Weights of a small GPT-style language model, trained from scratch on English Wikipedia.
Size: width 128, 2.56M parameters.
Architecture: untied embeddings, normalized queries and keys.
Training: 100M tokens, 6128 steps.
Each number is 128 + 24 x the weight over its row's rms, rounded and kept within 0 to 255. Layers, rows and columns count from 0. Numbers have three digits each. The size before them is the row's rms in percent of the matrix's.

# layer 7 attention key, 32x128, rms 0.162, rows 21-31, columns 0-127
021:155108112146143147156145135128163128120118136122096137069113115105157164135144090146153150144126079070127141147141111179144176130152127119095144103128119137163147117142198083112152089180116134103097120123123155128146086160162135142130101131129139107147152140151160115151130148051131148139096139154139119113152138139131134097150115150119122148118143158147136124130150146155163125125151
023:150130114169146160163132167124163110118132145130095116066099114118187140112149098134145180125128122083147145159139103158162156121112107108106154100146121110171134106133161101100166115168114141111085122089120124156134099148156125143131100121105141112127109096133172109136145128076097141139068126162130125139108126157124123101128122128116108138104142179157127141136135142149158154133136
013:099102119132127160107129129140124134160157114127125155108090087150118138108150174125117129084153146146086119144138171119138150101140111142139111114169152141092120134114090118118129152105087121127118111111114118118127139099125115111157083105129164108098093108125132152151148119211122091099112137079091119081143138111155125134139123062120104179140114145119133154114111116075115134107140
055:088154140108110092116088115086103138140138127122153113148099104118103146140111120103115152096116128170158144169114137133100071105121119103128093110129141138106127093117092157118094149151107115137144163148124117147118123120116122131160141119154131120126117074125134111140128113207101111096152139107071152160134109108147136126113145063115157096110120144083124128139138126139077150149166
115:154192134130179131136164140118131129084146165114173139131167131150139094150123187115090115163119136122134123115131097133106154115138081117127135097098119142152130112113112111158154185136127142150125131131129135119137124149115128139140153157144146162112159129124146118125112108125110157129132115107167148130102142135111162099105163179176132087131143155115156124081090174135080161134105
141:122129155185123148098141150136089159176150127134107085109151147172068133151148114130105121099105115115128094144182147141121167120178149131154144142139104130116079117107149104155127105148135162124137140131156127134126118102138124122129141114114145117126145114092145080144133135109136172147140148157094090141123116145174145156078130162158125108130140136123143124133154059116153150127164
148:154093115165163115149130104127105091056105114152157081101101111113096146106139115131164144138129122168126124122126158078094083133122140143150087140107114144170158118123104154129109102126131166147114174099104135132128144158182144164167107138128124112140097125137107074157132113117112131114127105176160106136107147121133114124111109153130129156135085147136082109113142128130139143125095
154:197121114136119118132072144138109156122130118101144125105151126122118125097153136154103119125126116175121134100173101097143166134091134055150163118121157177105161082134152146142093114129114094133136126079132089119116113107119096124134110138083103120137101132129156129101112140135122117119135161102143161109134129114178106153165117138149136093087132147144124147136089090143158144138142
156:123166131150128130112138152146128127119106174111113058134127109085173131149110115129097113130134112131150112112152114138143078131166137123146109101182153107104114082138108112103110108119114132122153153103176134128121146109101103145139114138073163117126111142155102154129123140099111158100130114176116081130114150116102140114145133109148135112133142084101136129134070165081170083134131
150:102166124140171165098119142136135111159158133172138115151141142098133117103172101121114129154145157138107127139162122151143141109070064134133146124189118191136136147115091136161149100138134123109122130137172160135097149124125178102142140118130129101105120095124121130101145130140146116133167136134127115109133156164108118155079094117108118088086121101084101148122136122145155130161128
154:173173177125155136110128145146112169152112137105138152121158149152117101142106103204114126116121109108134164130136146120087136126105131089112124118145057098131133145133135154128107132092150135103100144121132143145131102123122150126143113094113120154159134125191107119125171096137139115134079123153108148172112132119097110142148141088155146153147093128129166140113147093097152162123101
# layer 7 attention query, 128x128, rms 0.156, rows 22-31,54-63,86-95,118-127, columns 0-127
104:114064120120066156106132106164117158142130149104150141148144141134156083105137139112118121107135115160132163134131149103125102134100122136155083094114142141102118132120099136180150145121098116135162105143132120134145107084118065069142156110089142121136108103141118120100139086126164120106160152100139089137125166129154110121119097076108130121138105107079129128136114161097120129118132
119:117128152107127116113152149094117087158149146152123124117149176102139159126156130138142124131070132096146135130147133143115133135131111136185147134162145122162103140106171138079159144130124120120133133108130124133081172113135133117121168095166127149112096093138109174110099131144148134114094111125166144179107090094106125164114145178136110134173087134142111098113154109157132132154176
065:090160134106123133099065113124128109146149086122155124125114128120088125120151143125146112142113088170127103102114153146184130139124085162116175157150167115135083121137085137150126113143124137141143119126131107125137119111117109127115118121131143145162167183156132155106164169157154167159138165140112148091166117157135108120124125147118113160148150133129160109132184123069143103125138
099:149181130100147087154149129114137114160200135115168134146170162134106164122129100108091125128128166123105097090088156193137132102143103134155157100121149101136112140107146135101158174111134169115086126129108108087103139110173161133129141139151142138122143110131129135139102104116127152138122128090132145132160134106111117140131118162147155082160135101158097115122119112125090124140111
113:119133113136153133123140121130097138186138154108130100169087138116146144102133150132137126110137084122084129107157123110139160144130072160135158120126126128076135148117118148160147101142100152123114162125148127072117103112093128175153150122117137118110133082089116080082161126142181140138137095196129092139142131138116121119135170154131132141156089149138125126147123167111131138126166
109:138075153121146151151110147155106141095117100127153104100121111105172118146135138129139112137154123150072167123126111101103083113096133108120112132133150103183135124102116171132140123142131101070096190109122087133131126120126143150130109147144149169120130118157094099103110132111163116152134133149118124127164136123153105135091195161144128120113155100129083134090146096121099146139106
115:137108143124129122098106175127114119113119103108120127106137161138108114136135136108071079156118111086088126108114114115176101106123163148139173168144154173133121090129158146128164110148090128155100127139167115099147086140130100178102133144134081152157109117133178133123177127141113122118143095093135138160160130128126111138138090098153101118105112159146145170126129115156097129113130
116:093155159096162122148083115140157126131120111102157078164141131149162133155106125170125130119151095128137122140140159118111139121147134106135107094155104147075117113113099142096114139140086149147120126131173165149102126156131171123096103087094100141153135139111154139140097114118156143132127091145127137168127146116105084103155152124143102165103149119091132124119096103092143065132098
110:143110099095158128134103123149119113154120105080102117148154066118116095094146121142161098146099150145136140159160129146162131143168090127101141125173101159147116121169142134095182147143122107147102167147147160122119196128128121130109119148161146099108104133155129104118117116116144101161167140131121103137077134177159122138126126120132158135120093104131131171129113157124125140171124
115:171170118124089111157154174148096151189134145120098159136130169122107115187107141143114135095067108110146093142162100090127164130099138127142110149154120100126153128121150131129154134119131138106139142120130156127127095151121121104123139113154106072115115099204088124171140124130152110153144113146150159099112112100126146125121133139139146153124148131100128136124121081153142131160123
029:109081121164104152115069155173180152127110138123100125103096124107134155114146101099176170137126116111105164147141157114121136117115149129119120111150121097138150123119164100126146107160132143119118104121138155126123083146106164126140100147119079115093131149122153104143144092107122129134127152162107138143145170166097140106133148112103153150071160155153161133167147150146160163120107
044:126149156140147098172129145033148112094151119119129142136150122154117146119125110159132113106110133136139090160097092129093168109145117109099149116153139149142104079124120081060133081144119105163115143116112135122123154150145120159154121128153157127112113079148115130094133167143138125108096129149130152126147102099121149117114130111149133143142100110106105140084128109152114097173141
044:107165147172171134110085161098147141140139109095112142122102093130112156113139142138188134126111086124121107123134165122126172114153124124129182118172185102173136119117104123114137097166129110128112157082145107094110076139152156136102140147126127135124150144151120138123152144116127144138108152155108154139149125165116139105104142125099128170114142109126141104132172094164180105123118
119:125159126100134098151158124151140126147185157125188133136159116141111153125119083098091130111133159121128094094106165188127144099119090124135155106128136093148093148110153137123139166098114164130101137146105089076096122108182165143106097147185117143113138124156133141129089109111132137155132142108140153129148127107107138125127104167153146090156125118152097130122109131122095130132125
135:137141104127153139115138131127098123186149158117135089162098133111126147103138163131136111114131103124082123116158112123119158144149078153138167125132103136100134146124122159166154082123092146128091167104143124059115097132108139173163136120126150112131137082093117095082163130143189128116133094182120085146130129148117132118135163151129132141135095129131126122145124168117139120116165
134:131079160121145170147113144145114141092111090116138115087120114097159106151105137145148102134143124141087154128122107111113080113097129087109111129139129098156130121111113173142133110138124111065091196098122098123129142128145143150125095150138158173114132117150093116119112129114153119144132150154129140117164146123155107146098186144139124119110171101118091130085152088120103164137107
146:116109140135142119117103182117110120122120095107105114124118159144103113139140125111071085145120108096080121111112126099185116113122164146142183157143157167127121095116143155133150101142087126154088108143158117092143089140130097173117133131145090162147116122138178136131180131133116125112144090093147141158143131148116122132133108106166112125105119176149140171125123119154085133111131
145:106154161110157122148086126137153125116123120105142075153142136147157145153109123149129131122166073137138121123143161114112156116147117109143106098154096149084120114115094137112122145141093151154120149140175164150108141163133160116094115064119084132152142137117142135149083111111156137150132091131120142164132128120120076114155150131136092160110145104088142133107082117091141077136100
137:133107105087162127114096124152120119156115111094126110143159072113122085086155125137153104139101150155131122160154124154131138153173081126100147132162096155145122138175156150079187143140115107147119171157150154125114180128128121126119123159147143087096096124144131114118124110122138096174157138130134110150080133155163115130129126113135160133122096118141122161144113160125110130171108
144:168155101117100115160161178147113143189122136117106165142115165125119113179110138144116135092069093114147103147159094096123150127086124130149102152142135094122165135123147136128154131129122152110147142126134167118142097149115108113137132101154095076108121113194108124161147130141166107154127119146154159112131107095137155140126135148147137155126154135084139129132140082156154122158123
123:159075116103093125099111117186127140152093170163106103088100149118140160130145123155135139148107128100118159117154137098152082158110120160129118161103119093121125148117156102150136104155131166117113119170115156143104097127110145128134090119107082148101127155132113117171113113109117142153126136123134092155142149166084118146154155177157108144106137143162155134157128153133153165151123
137:138140116099136132115096121105153126144132129158141124094135169118132158135113134130137119165109095138148136115152113113145113165140149140124145137086121164123097138152119125080121123153141138113126130146114166141090140092104125109106121118135094135146141187151126183151106112168116150118086166119139117115106148174129086172142144169156127136168166155148120086160174168137132070155162
060:135098138155167152114102157118153131150128120132092133098079121132133155097156160148181144160121129095140133155162157123123131122160136131107151140117167097167136143128132094131154090170135098129102140103129139106101080146129151150113096119111108160124125167125109139158119135127097127115107174130148118153129135168106118134126157151125104183098145132107157093146180111182181115119121
090:128158125083145104158164113138126115144181161136180148147148125146114149122128070097083124098128166102128081108118166182132148107119090111130157105117128107136097138108152139120135161104118148112087148141110099086115124098172150133108089144184125141117122119162125141115086128107129130145131133107132149113151121098116139133128090166157141099166112106115087107113118128118092124123127
116:140157101131159140118137130126105124190149148117132086157097140123126139100131151130136115124133110123079119113164112116107156145148083154142163123131101131108131141128123161156150075120097146134090166109143120051119092131112139170163134130131148102120147076095119102093159135146195113108132094186115092150129136135119124110129162146121125140129096127135134113148123160114141122123163
119:131083161118147165151111142142122142089108086114144112090127115099159108152104133143141098134144128141083146133114109111109086122103124083114113126138129098153129113109109174142124109140117109067092198098123099128131136130150140149123096149133164162112132104145087121115098123111148107146130146158124144113162141119153104144097179143142127128116167102115088131084151079123106168138117
131:112102143135146119124104182110108122122126092110095117123111156144104117142145125119068085138116104099074120115110125105177115113116160152146182151139157169122121092110136157133147100135088126150089115142162118086146097148131098168119134122140090164150120119144183137131178140130120124110135086086146137162141131145119121129138104105161119123114117176150136168131123111145087134116129
129:105157163106162117150082129129148126114120122103138078153146138150153146151105128142126125120173079136136123131141163110117151113150116113143112096149094153080119113118092144118117147146103149152124152146174163155106144172131163118101115065121090132154138140120144138144084121112160140154139091132118146160130123120117075120157149132133093160111143102081142136119090118094139080136101
125:132109106087159128114103116153124120151106106096122107139160073104128091086157121138148110133102140156130121157151127156134136149170076125086147133164090148145127137172160150079188150143119110143120173157162156122126181115128114126126127158141145087088099127141133116109126112127145092175152140132132113150085129148159114124136122120136152140124098115148125158140118157127107129175105
128:167155095114107108158167176143112141183118136120114162140111171125124108176115138137110132096069093120140106147162093097130152127085119133148107150141139097116164133127149133127154134131121151114150135124133166111144101150118102114138135099158100070109123108194106118157150129137172107159120121142158162109133111092135157140124129145142133154127156128088143129132148084157145116158119
095:092131091112127163112163145163184156098161141099167126138135137077172121094107098094175153131152143165105125115136160159107133140116141169099134087111124151135156154153135135173123099126131123102141136099125122107095122093144113114170108143107137083139136173097129115135133149127170145117126155160137089143119167147147123151124154142128153115122139121147161117162130126146097125095159
137:151088077080152135134106136103148127164129148154144156134136154131113172120121106139153152177088128118174135143127106118141117146137139146106144150128146134166092125164146088090125094166172139099119143121109164130111147130118149111113123140128129156112140153117096190136102113161144163124091148162137111116140160135127109164113162167144145124152153134127153106118170130166105101148174
065:090186179138151125085088160109154112152153126125138114153114130129114125146157155114157090093125061156127089094151189086163156138110142123114138143132166120133120150096102136127130109156124111102185124111114123137105143116142107084106143155132120099128132193155120140151111146156124125157121147124098153108158121173098127154133128132127130144145136119163143138130147143125151100118123
094:146168138114113083162153141130154136135194151133181131135174108149115140113114092102079124111130143138105091115100148196142155090122092136137140119132140096155094152120147132102144143111121160133127123134097108083077138130182152154138122135170125126100137130145134135144088118127156136149132135090129175115157120089122145137137118160149143101141137126160092133116117155126092133129114
112:133142107119153149105145127125098115190138179118148084168099139117139143111132158121132109110132097132078124120154118134129163141135067152128166111128104155106132140115128158176145087120091145132095163105136106076119095129100127174158139110130155118137126093080119095084152128137169151125123083177129098144109120141115137138136161153128131132140090131139119135127119170118133134112154
112:130086159122137172144117139136123136096109096133127117085116118103168091147103131134149109133149126146085145122118110108116079103090126088112111124142124099169134119115123170143140113136123106073087194098114098123121142129137137138133088151132161164112135115153098105120126141122148118135124140153133135113175156110164105138100182146135117114116168095126101138084145089120085166144107
122:123125132131141114110087184114124129123116094110114109129126157140111107138129128109072088149131110086084118106112126097192122124125161135131185154142172158135124098121144163135160095156087117164102095146145124096137093132133097183118138139164093149138112108125162136132186125123113114117155095101146150142146125150113123132129121112164094123095113171142143152115128131149094129107131
122:108146165104147121136088137146146124123132121104127070142129126138160150154110121147135132120153081140142115122129152112110162122129115109151106105158094145095126116116093126116125134133084153154120147136170165154106145162135161111085123061119083124152135139114145131159094106117154132152125093123122134160134121131127079111158147133141082158104151108096141127094069112092142072130092
115:121116096098169120108097137146124120163122115101121107141150077119107081096163136138153102141092145158134127160159123149115140153167090114109160152162110159144121142171146150088183145129116101143106174152148152122107175140126127131124102164142131088101092128149135118117124107109116100175157145140136117147078131168168113139127129105133161136122103119145116151151106157118106128172120
124:170148099122098118163156171147118136185139135120096164140127159121109112192098133159120137085074096114157106136161102099117147129098124121142097146147133087122159133124151133136153123124128150102131147123129168120146100149121113119138132093145091086117120124189112130166158130139164103142128112159152152110134092093141144141137137146141136153132146139077128121127130074161155131155136
# layer 7 attention value, 32x128, rms 0.285, rows 0-11, columns 0-127
103:109157151066135094153135123116133135153135153162167120118128158122128155125174123112144110153124065147110146144124130115081173126100139115116116120099124154111141117092110112134103149133126137118093106137181098140093116162101144136131121073125125172106093143118138158153086121112099153112127126159095107119125118133108142124149142120110071111112051165155113133117131150121134111101148
102:114118168179149114131129127133118162088155137158170132118074150140137124128110131130131128183162134155137185133130085170164185101146157115151108151144167120103132167090111168115074109117148132132143088142129143152106080149162111151125101128118128137136132106136117107127103076121168121134122151094114154141142091132120158133099158145121095117141131136100123122149109119109148122141132
098:132153119072103112140126154148119104117141162088115103141117120121111140105135148092099153125166121119141157146157145131153100073122120174149117165142143096145141112125123148107096124096150091167140206134166135093106103163104107103095104098142130150097127148107132110096118130120132168186125140094120115141121130138155144136142130147131110117174092091158137113145150098135094130137116
102:111091130165117125157070137108112093120188078123123123111187113175123082167102126116118153165148139124164100121136166128121087088140106187168138113107140150115112133134118099112087130120122144129137134139142145142132086116135144093101128140103123150114118144147159126146134145124102144172118130104127154122089105116129108150142103116136153140072071141121129149119120110125137143117164
104:126144150125133128090143120144127123126152140151154127098162099144111094081070111099106110131184090132167096090143108145112097128113112144113120149132111113129131130094163100135069135123149129119072110090115086155120127136152122115111117129137137124118145117118115124125088089122112121110123130096143107124180163133081110108156085142133126108128160076087130142101183101135158137128126
099:124100128122118133149135120135134127140180079149100119145127143112111131133109178122153091121125121118129160129148098098128131119130098150071074114118158100153124136080144119123094131162071122105121133088134161162105128140075129127120128114112159134121131137134088130118164155133114093069140110154128140115087124088155165142156128184120168103089114155086138136126129136128102142108147
089:121102134174158139105126160123165107114134148130154117188130128121111141167106146144121107084166158154102162152120135112116096132148107064148130112124135127105108141103129106149113141136120142127121090118119146195151131139100137127120129136151059166113167106129128147152150107119131154142179096126136129105151168113128105108130128101127094122090136088179131115110117085154101111113142
099:128152158117149164117135107129150151120127119137106130120136152170094146133149142119144159138155101142127160087046116086131138123144140134116129080154109172090106126135130155116105137171135124201140134129115144151115172127117084093148131144138088097126123148132126141113125121106112140138178103161099118158109075154167130146169151127137162134124138109127159146106148128127099107157107
099:086147108106118131089115114118168151115081116087112125072129139126101111079104136125132052143179140071069182131130156171109113118128081114144141111147128117141121128119132141131150090138122173111154153131117148147129115107110125192125145140144122118120143123126119146135104148102111161094127104094102140147162124114161103145153126123143117147123107140151137124117161120145103132132136
095:135150131109128130197144125131120124119095165129130138075126146076097104143157086129123094110134123076161119168109130137146086117126086146095094125108113134104159150150114150123107125129176144164103144120138091125118111065120147156139112119112154136082163115123162124126125176133111129125116140178162172133167115139184149114116133144131118108117137100107146146146131126105139110134137
105:114126136125141115072133108123132104128148120102141168092138140085128137109107117120114146130147133072098081117128087110110128123105110141159127087122134119136167118114130099134149132124111113089140129113139117121130142128176071116146098123099100109104178117103102102152132158128136140140158108169191115116129030114115107134097172093130117142130109143108147127160129159120133129115120
106:092143198122132128166099101129105153138136167133055135097094110131156157129082162116136117136146129119075107111138096148131147149109114114160130105125136143125157154140107131123138104131184121182138138103148131114154134147122108075145114153108182170133131129121110112108146163118158120131138140139142128121069202127146131108145121121137144144126142139132111136108149130155130146125158
# layer 7 attention output (transposed), 128x128, rms 1.45, rows 0-11,32-43,64-74,96-106, columns 0-127
036:137139169087088131124107110119141109156126133137146118116114147106184129157172152115138136095136139133069150173111151109133133163127150144106160139111127102106157161084140109144162153171133124082124133161129114129127149123087138119139141124126109116124093126121150121124160130192169137136124133112136116091141136130096117140167128154164145154138098168142106102087061121098126156096138
042:099092100119106141102090146118108157139119144134144161141109118122076122144125160099132133177129141117140107199114131119139122118134120143136122139126111171122142168126138143077075099117149123140163157121132090128109107105068096149119099121123162109146145163095089111120142114182174098126129125091137118120133094168146177142133144116103124155134140136100148123115127139140135086095106
042:127112134142152147162085150135128120078161141112125132144118091107107149092174091167158157153146124123087122133117142159115116086098119086133136085161120169147159120109154149110131126141120125142072141108133085152155125151093134110098111125105084160133107136157131114110097159099136089129125147071093106144125094155124144155111095135096146150121112122159142129103162133108154120124111
041:098130149126117120157175081120113121114091132150102137137144137160141163148143108142142176122123149122098128111162147128072094102159136123132104090133122138104129138128112091082148131127116175088077128109136157127115150137120121168163125188132173166139121112117087071113138154162134128089133174158134096146110114149128119108144125128127134149161105116159116108112110146106131116098097
045:064089114123094115166145147130139126196107128137113131119154109134163098112136146120106154098170154117132138172185146104126172132119096097125146137109128155131147160091152115129154124099140112118150106133162129168135158131168133146150119117108108083106141157093138143132132129158109098116112147142125132153108174154111098110134143137051109116133140135132146099145112125092131151158127
038:091141163110098109161122104133145164093089157152081147117101152097181151123082161143151145126112134077140120123147124136131135152102111099085119128147115127126121127095118129154121123169144136134145115119144145150156158139085129100132113153126135073138118094129150123075092139126105085113148110146145135150104116108097138109143158145060147125105119125091102140141089134106080125145131
045:109105122124118163138139116111164128153157121162106127161134129156088088115151141141113081127111157147132136158100130143122132139104114138146104104122109136105130167136119171163145114135120125148121133106132139182107125156148101127169129147114141119115176121125092137145121184091166105163095084145071145113137153151120114156124156087055124118125147140136151121139115095133174083104138
048:113102115098079124132129155135134127109101132110118094129153126095122163113125137129125177129137131113121145132077158102117146119131129142083100161107102117136138149089129143102170162097124144164115094149144174134120149090161167139097135110126170134145128135088087134145167093175121121151082137167138116141113139143119086137152158129101117160135131103165116096088142134123099129073111
044:099179128141100105096110100137138127123085101117090147117103140109132152148156120141133113100129081117123129166148138118136097140134128075157105120122168120131108085124131109147125107138144159094128151173143116152118135109112134172127114116170124165143145141120151104169139152152122107146135105106114141150134121135169126113124139167185123152118146125117123163109148193152126156206096
049:155153141112124128166107197156149137128122121096164138096151157095111104147161153137118083173125135158114138147139129147135126141155116133146124145123113120132146141166127158057145163125138125102119126140117135131122097143086174133078140098156141137133124154117083126157104141131106131116113144183104151132114165150102087087138121148132164118125102165097140180136146142137165102123131
040:114142121148128159079109104139136114099133120138144137159116110135132100119148125112156183133132110119119101092175100072138117136117150101133126147117137161099174114136154159158129122089115121157154085099092157135115140074117126117141103134160104137089178110128078118134116170128146170152136113096129106152136130120156149135073140141111153160142123118094143147162114141148105164128085
040:155118160137119115115174118116133113108154129088130151118082111130075137127094115095124080155138096129124142080110131136104118175131087081169174155128106106170132114133112138150122110125120091155130164087141143093137079132111127149126140120174126123139109124121141090151126141113146121123144124116091121097128130143189095131140105110179126097132114090097149134140092105157136102111140
163:144127117143122154130126138133113143093087137084084133169154118123065140131061100172143132124148146118168107107143110144151111080134085097123161126150155113121145122147117111123096133129111127127098131091085144126132110078155118123095124110124169143091136119124093119131160097145082128130135136115114146151103134151152151129064128128132116115117144124142124119174177095126120124155084
158:161178099113125140125129130143169143141123123120111079136125139147164127120136133156125171088103094117128142126113166135102156135122091141127137122127151101126127080148146085125140154128108127129108157121111150120155146158131130126175118137116134142121122159140169125143132161146114132136147114179107087127106190123151107129105094113109126170122131197139091117156117086041140131130131
157:163138113126101143115155123105134138140098107152139142105120150123120068131118106117127075112081150115147135119127104135159136165104134139131128179114133124115106125165115119129143138151151140131158088133087101124109109119159144159154119175161149142123092133094097112153160101131126122126144143177136169104138170133121141105130149102149154125124165167087084165178095108140142115069114
161:114146090102133155145134150148122124142130128163157132110124137084118128093111131165146127111172082175121148135093139088120156146106117134124115167112078120152106142117153144130122137132150112177151147090079079130126080092175142089131123113099112104111149122124170140177121115134130114138115112099156135095140113092128140162109166117135106136090157108094098129130146116152122096166124
153:121128121148131146127127119168107145134150158149131139153147156069137179150165137135134129145071124121112104120067129133104113125111153169109125123119147112149109083181129166127133113127147100146109126112088188104147161122102110136111163166174133158134111119150149104130115123129145173142127131140129122082142110107124108124070118057113122143126113110138126160109129145168106137143127
160:146102115119137108109098135141120090135170127102170099144163114166091084143202093132103173119162130177106094134121152132139130089165143137158152130110112140111118102160117103145144129108132112151111146160123102099106111082177122154122152114126127146100136137132126128162169134132125180169119115081123135109143126153116115122143131087160122149144146131160131155123124097117145170142120
143:150151135125160113123116156116097135112116116109148098103110095138175161131052083125158126108128114174131128134168098132117151108124146131137115152122151137164125100141151107138132082105154095116132164130128092080108128125111152128088173136106152136136084123141142117114144081107129156142162124140124115143107113104153143113120148169144164137131084095106111148127129181134116190118136
153:113092124105146132138136101137123124167147094134142097121114125150167132109142132138148089134145165153121148121216106114143144134143136147132166100138138101114130135153115137113092125136106094099136130112096076116151148169122072144173102147121121134144155130197151143101102131150107102121122156101109133097148145124102142107091111117169132094137107133130123167170144120146159126173138
158:157113141121140085158143141123132117150133168156160087168180096154145134102112132118118127140120146129142084112112075111124140154158135144148119150090085137151127137134124152106116144132102080126092117136108125107138142140160125052111124123111142121121111119160091168075119133114132153101137116149133114139125114104107142120111135102097150086114120122114127161141124101053144130066126
147:126122091125114122106146128070075105125096113131091150165098126146129127130129104085113186110087130127119118146097125061135138155104116144108164151142138143131091135142125119177135104124101129141144110154134142111158137135147050141120104149157133117144138144177149120129164125105135098090123124102142126126111104145146144132096123124102092122120177094114139090114125096103108140101093
160:157084131116106083137126150121097177140123131118114111119157159120117150123162147145109114113113116125168120146127151146122116122138099133121142166121125091154106141134075115133143120172131139109114173157123094108138099108122113130135163112109177098219112143115166128087125117136110109090140130142102131128132130136103137121150108096090106148106123090164103098080170117141131131150174
162:118130103129152144155084188150101117155118127152103119124151167099142140155192096118085148109092135120122119149117122087153126098152162178126109124120143124067140136100141139153104141138124175078096074146097115146132112135108113143117104119059139125133162128120112140099150125129128143160135104148132127115119127110112165143127137158079146111104117165116109124115127110123142147157107
108:110135134111148111130134113120150123170175114160170127086100142129188118129184153085113121122111109138091151148125143115106144173126165149144094130111105155133116130113127150131143124136143133126160127167182121132126151184113132133158123153129091098163117135129169134127083152102160139127119114138145106102153108101118112129187129130121127131127103136116142131084075161158136133098180
102:105076160147133121126140127120092128101137126137143159120126132113089128133121117111127090186147160140134129127153080118144106124130172113135112122124107150133136172117105177133123107130133126124136098136155102138108103108136128141087129116112111127122129091125092143104120090100142125114107146075146167124143070127089136124151152137156120089139132051107171140111129160209107126141132
104:105121145142145112133100139159127128107164142107121116140127124139130168137130156134123173143161101147113113147133152109091126097160132117122131095133133125143132135101137139148107123097103113123099177129172157117140136127099126087107134074091107118140167119168164148101109143091130155130108105088139086149110104109134117147129111166115096132134093078173172095079163136113101147191141
105:147096163155118115095114119117137140104134113094094128152134119170129121161145141082104132142080176080140105119167117165154105110139133114126144087143187139097150111149098115126127119128110141073105107167175170136139181165083117157113135127153124154141119138129091127084136133137137148125140121152102118146118138161126117104146085135127149118155098146156153126132114132103130162099151
098:138139138106125120115121102088145098102104104107137124098102096192117098100097110106119106103183114135149147136181130133161129127153106081143115129154118129115138182097122094135115151128114158111141129143151062150110094148152147114138097086096123102129159133109099146128147145135104086124130123122125147167126142136108150133189142194138128116134149150117114096135132123101163118117140
108:118161148137117153137164120119134156132081119163099158107091144095163179116062149120146083116104129091151155117142110119123114173087114127103103129143144117140132168101141154113116126157122138094142105096133154161141155185090142102126106138137125102158135119121123128105092126111132069094121148183122135143133126100133145148110119169093127105122111122092127102126134149150120094115142
088:116112119138083132148121089136180115149142134142118158150129156125083087140206168121111152168135127088116127115074144123138097153132116125106164127143119117101129148109107123120123186152126162133117090141125150159157135123143112131152091107164095101129158121113130118135116171114105117117099143127158154118164142149107117147144119108108089128122151170153151117133134083137115070131102
093:144171133159123126101106140119127137084117157115122181139136134118094129152125129110092138118104092100134109137033153145123120114119110090138091154126129172133122114124150104150162113139158159165126118138145167144100114098131172106099159104152124123095105124067113119157149137132155154132143103150138126148122109125149116151164130125098111153122162134118120101084111141092086136097121
107:104118115118116169101116124117119137096138100092102159086079154098105125141149125135135138131144108120115185133138179160134122096110117119097115104169156124110137124110125113133155119124140172143169139115148134142114106123092135214146121120134117141144149124089150100181126114138127102156128139103123129105118143139156110139152107141140114176136145137144128091122133154195109101191130
092:126118158131139131155105123176165143133161153140157089094145113120113129118127139182149080148167122119124147124157127198123123084139142121124087111108113098129156133109125124095130142147162132138122164104115113142100126116115202124142157101093140152113121120069104130114090128152123159164157126130112115137160148125103121142149132134142164145140081174146120155145141165154142127145159
111:114178133133154158130135105135159080117129128133141158136100101133134111133086102120148142143144145139083134114114109120126153133107150119142099079133124162108139111121183144126118130081123126143138083103134148140119148158136138126119090148144081162044134103148094130173126137132141135163104126121158145113117129113137114135118141156182152106159137166098150160173084139115126121103087
065:106125132134122088133122126125122103124164129196161119096119125140174120101182159090110129149099104138112130135108142119100127165118172156121069124096090134141083133107148142113174115092137132154146117148150117136119126175103153141157135118143090143173144135138124156119115169107183118116117117152127129136148131102098113124190136116128142145159138104104125151103116171102127110119156
065:085101154131142096148128123118094061141128149145133180128140099120140138125118121079146081115164155132119111097115105135164094112153159115115143144136119128119109160095107148151124113128148126118157081130124124139100136104132124104080164132175121111154139105112113124144120119103120139130119139101140166145163089127106141120156160160128139077113119081143142132102143172206136140105129
056:078119140095162108137130104124113109159121142122120113158153083138159224112133155121122175136188107137122131115132134144117126110143116126137108074127117125143150133088136132127133111120123123116130142126148164141141173146125089131109153112125135091116166120133162146125098154181122121143120122095104103151115069132148116133131121140129116112130097110160149104069150170128112145174143
061:145140169149137088127097097103147112129131144073121118135124111149157120157120114093108096154098159089153120137121109168136106120156142126138144100126168120123149120125112125141116112117100127106127108175175190106127163176086114163139129138160151126141093149135089127082132148098111140117134154137087140175128165155135118093151111140126135132159122161158175127127109152111137145094099
067:161137124113134109132128176111153135121126098097117103112108127174099068127096132147151141154161150141133166121174111120126147134123122112148156132126096141106155147079113097123118134143097169110137141135179080119104084110134134121138085121083120129137115137123112152112124111099125092102130122087140119168125130161167162135179121194175144119128115146122151121154130092104126106101115
060:125119116153127154144145158106126167129110138136071145120116128107144141102081170125143077187082106088142181148128097132101150144091128118111110127136144117160167139115146148108116123106124143133158128097130133140145116143073126129150111134122132164154095134125136144091082112117139104085158147159150083139079152121166119125115119159122139104107109122111132099150136169142121086093125
061:093125122117124135098153130157089118113111143137102152141173174091103131114196159122094142131133133069147119111122185134128115138128109121151112099121108103117126132126097154134117164138078168133155080125135174173152127125144105137159088129140120167124159125112106155129115131131138106095102118113129110124124116134123098110122079085156121117144179125135121104104129090122144079153133
060:164156129145124125126145150125148118102110168145096156122131131109079108145097116132149175141091096119141105146062129141098088137099131134122115130107118143154127124101120131106140142129144162120112151141170182132113084097106174105075137120125132125124091149066126102136139129116153140119150104126156129167095112141178134163164140140082130166096142136122157088121104125121115115102130
061:110173125165146189117120118153120131122107074126117156108087159114119101174113126151119109104138129147119132129144178113123134119071133125118191107167171118098132118152137114169124114134160165117137138095157138149112138127129121156156155153127119084108116146142160087160155144153125119153106155144119149133142146173114123147133142159166099148147111112136131075105119107167129142125157
063:121138157132140143114129100201173156139153131123148139106155139127180139133102153146152100121171131135161124088153150178115110122123158106159112087131145135109159116105134139100096139110146113088110113096139108154103135113118160096156131135093072115106117098104161137122101127110136148173108137150134130134143145096122112137182134109131135127141101125140095150161082143167134128173160
053:079161112155147199130130132131155079133128115143136107133093105142146109140101124099121110125137129130096153121136096138147127122159159160114143108159145151106133117114163108089108142108127107135124103113145167156125155155126152137126114128138091153041137129115109125164145126087155157163131129131138103136139116128192129140109160163152140096138124168096159142162092126102139109109097